config = dict(
    num_key_value_heads=2,
    intermediate_size=512,
    norm='layernorm',
    positions='learned',
    qk_norm=False,
    init='trunc',
    init_std_o=0.0104,
    optimizer='adamw',
    learning_rate=0.00304,
    lr_mult_up=0.867,
    beta1=0.9,
    beta2=0.95,
    decay_shape='square',
)
Each number is 128 + 32 x the weight over its row's rms, rounded and kept within 0 to 255. Layers, rows and columns count from 0. Numbers have three digits each. The size before them is the row's rms in percent of the matrix's.

# k: layer 6 attention key, 128x128, rms 0.132, rows 105-115, columns 0-127
# q: layer 6 attention query, 128x128, rms 0.132, rows 106-115, columns 0-127
k105 093:110146116082109099147137150134208094098104079168116090124187143174121175097127134133178145141179109145097122095125104131109153106103107120100088118138100109154159135198149114086121151119179156093111141140255130071126102146105165168109130149155141121116164085108128140118147074102167167102124126122149111150126107141116106171000094115126173143136139116113120117171150159137144099155163
q106 083:164074150097163143109172173148176137141132172080098083099164070127139147150110103165141190143096166118092115107149125118134123120107122101187150171126172171131144110152137123110082142084135153171129126136086129117167085176130178163096150151161163097121115096084126137105091108119065151138150118135127094088136058171117187113093168102059104117174127112177106078133064135194103151167069
k106 086:132140130046118118112173144145212093105126083133097115162196140110136137132140135096163127162147139084108117127140090131090155123152108120138090117090165119112151112168101126131078122142179141135145143063254154083174076151172133129113155138148134157116111138110145155096108156118135123084142165129150126172113122087123159142007081136113156143167109108120176085175135114181095115134117
q107 095:113146131150126096131173106161150092101164054163151118150163172123117146106082144163135087086188144133209111155146098061158159162124149130124144075168110140084077100115105128097134121170136105141126147134096162151115157147142137122117155119118141160160141162164175129174170154098115073170131122086129107058123191154150118112127124059116145129149140060092226055132152140102121136093170
k107 103:134096117154116164081162112120042107125177123127128113146070141122097109135135124174115105155099126111152122135154120073116117156108158123143118096144138150121100140096126134116146132143093100158109127121000148187112141157132134110155115128131160132144132121164130165178101134113166121134122161140112131126103120122150158133255131101165108122116111127106136109078092138147089153118105
q108 091:152151102118152115183089124121130120090148107173174121100096127146138127166110108186134133116134142170126104088136149114128123119160130182084166096198097174098109155131083113174070126148121127168137133117160138131095119090172115099086088117142129169105136093185127144181140146108178059138109170143163142126104133069151135121089177091158105159113129079135215102074196059140111105111213
k108 084:083098164150147148150125117146131082107191138105163160073097116126160057136167132183129119125099104136132100160111125167091152119123104106110187099136110170111129188151147135149157040123117144093074133136047099161123140123075121127169132142094123099190118108178172074115101151120158089157071180167106144131122141158122117202154137147094120119073132147111139175059149163119088128140187
q109 087:160106080081102158174051166117146146130101125135155108097140156118164095160111143134058166118107136110140085182119131165098116225111191162118116152102125140188197127103137137136138142169142179094131156105171144136071058100163136092205129099145155132107050100185126117143120119067141163123130129103112129173106187121118170122133132133140147162148113152096142126113109090159093112174106
k109 102:119157148092145092176097132139241148130068101112156156109157099150139131124106118071108131079114130103111118137117132183098120095145127183112132158115136148151144110138073098177114100131146161090150120121255144120123097068133118141122124131102098121131110143150131125109142144129116115119121126136118151126152130137107124120051155173103123141139130142158154159150146098116143122130112
q110 076:086123145116103163113155112122101130146137108119096161130154100161125085084150093093155142184096111055084174115135140145152137130138103125142069130119105138162126049145127146123139125103144082102064177164126158124125197208091129141115049225107069093137085139119166115097049113123111123115084152119154131119105138179168142161145096121146154127069138136120124110131144187132201152129121
k110 086:144159114106143121122109190109184163132085081120121151141156164082135189117108099121130149136189143106100140130100132204121123112131122104087149148138056094151156140186153074120099161082150128111131168186255168094109135135107117152118111166127157153158116142111074138177154103118118148129198093132145125097121079125127102156060106097144128135151121136214126119158132150130100112097157
q111 091:131087111149153126071183125123117164087169140142104167079096088175102164142159133152150195151146090119104145089134085130120179101119107097096094152113095124191133125145163102048129109142144124105129151143127126116182110125110132102158190162148090057160173157103130131093149139138136160167087127153170097118089125165097160066125081169093176150126119132088036126165163129184174114172127
k111 084:134165132124139121171121053089057135218126142125128140123127145129110169136141139102148130162130099127100092098119064110145146118148112134137173188065138021100131120141150122126154167112149163152105074194153141082106152132115092099112149103138117120162110098127131165096184115115124138086177111115143143082122101145072107076114133124141096071188154077151188109147181122114202127092119
q112 085:097160087156137123172164112138107137112169169149173168060120111089126131183158099162147131152165127151163105133191127126165170159145099159070106077138151148145112134112120115108098083107136151139093127089133177121133189102138086110095128138156125138139193162158125134125147088114173111107175181129218110170118153097075140102129118132095141183112112095075187120159177094097124126099227
k112 085:130158117105159142140111145115162092166113112115188198089082106117087108118117140126113130107136133173139172161094105137099153086092123117141148160105106120135108173142148124105129051107132155175093087185249110133098152130110132160175148140123087111163179125119154108096179102127185140083118152133132146115153102174108057171079183128076091106121113099142180141067169146140150135149187
q113 092:108141142064172140160168162203125074094116148174081104082177120085132097152112112149170090155134103155110147106093123121122131108155089096137119121122201097104086114128130117149085140075147144211140149087114148119128137151134109166044111121130152103088103062057124135162138126156129152149165123137139117134107099185095106127103164090086066066072118100188185141114097123154124142116141
k113 091:114151123111152112112179159186221078115154072126121065097141140164129124127163117166153170155182152146139119104141071067127126137112125113118072092079146136172170135175153146048092136133189123168118127087163170116124091136151107171107113186135144102116112114086109111175107126069118127150079133122130149162132179122157146164078077095137191152147125100096106139154133149179076091126142
q114 088:203112151155117160087090205068109131137115193113075141118077129102115088149083078121119151069038123102121126160175155140155093091146120138118101165183049116144113066089108080135111111152116176135095123142148084118127160190167120091109069102125110132144131076107123104143178114139099130158189100147127132127176124096061122135130112141157118100138127178185123141124124141134145126146133
k114 094:115063113090168132090117157082175165163110201068118129147196099143199163105157083109154119068128157133101131157133153184134138118140125113130166166163135142118146116175121132122141088120136128127128135161231126120176123117147188134093136150142108126086152122095125126143116099133095072165169091143131133063134139087105103159022109071143109102078129097149118097167176119109130099126127
q115 077:137088080128153138152113099189156123099146125120141125141146154115166132116152114112101175119101173070148193164109140131132124163109184149138106090148124138159180139083123148076132128148133160106107173123104173164076043147151138164159092080154181131145104131151063127145117108120118142105141150087132152133148187133160155174173084118075118139095139140111156159049040137198085154189152
k115 095:127148097098139145181109137128246148130041095128189143117137124113140131117126136116134103086087124098111122124092152192114134135134126168080128148106131156146157119111089125157108116131142169103130145108255143120092088097119142148124107131129090134122137146159107140137144163147134111098123166125112143125107118132102112113040151148103135119122103138152162154148134138102157124132137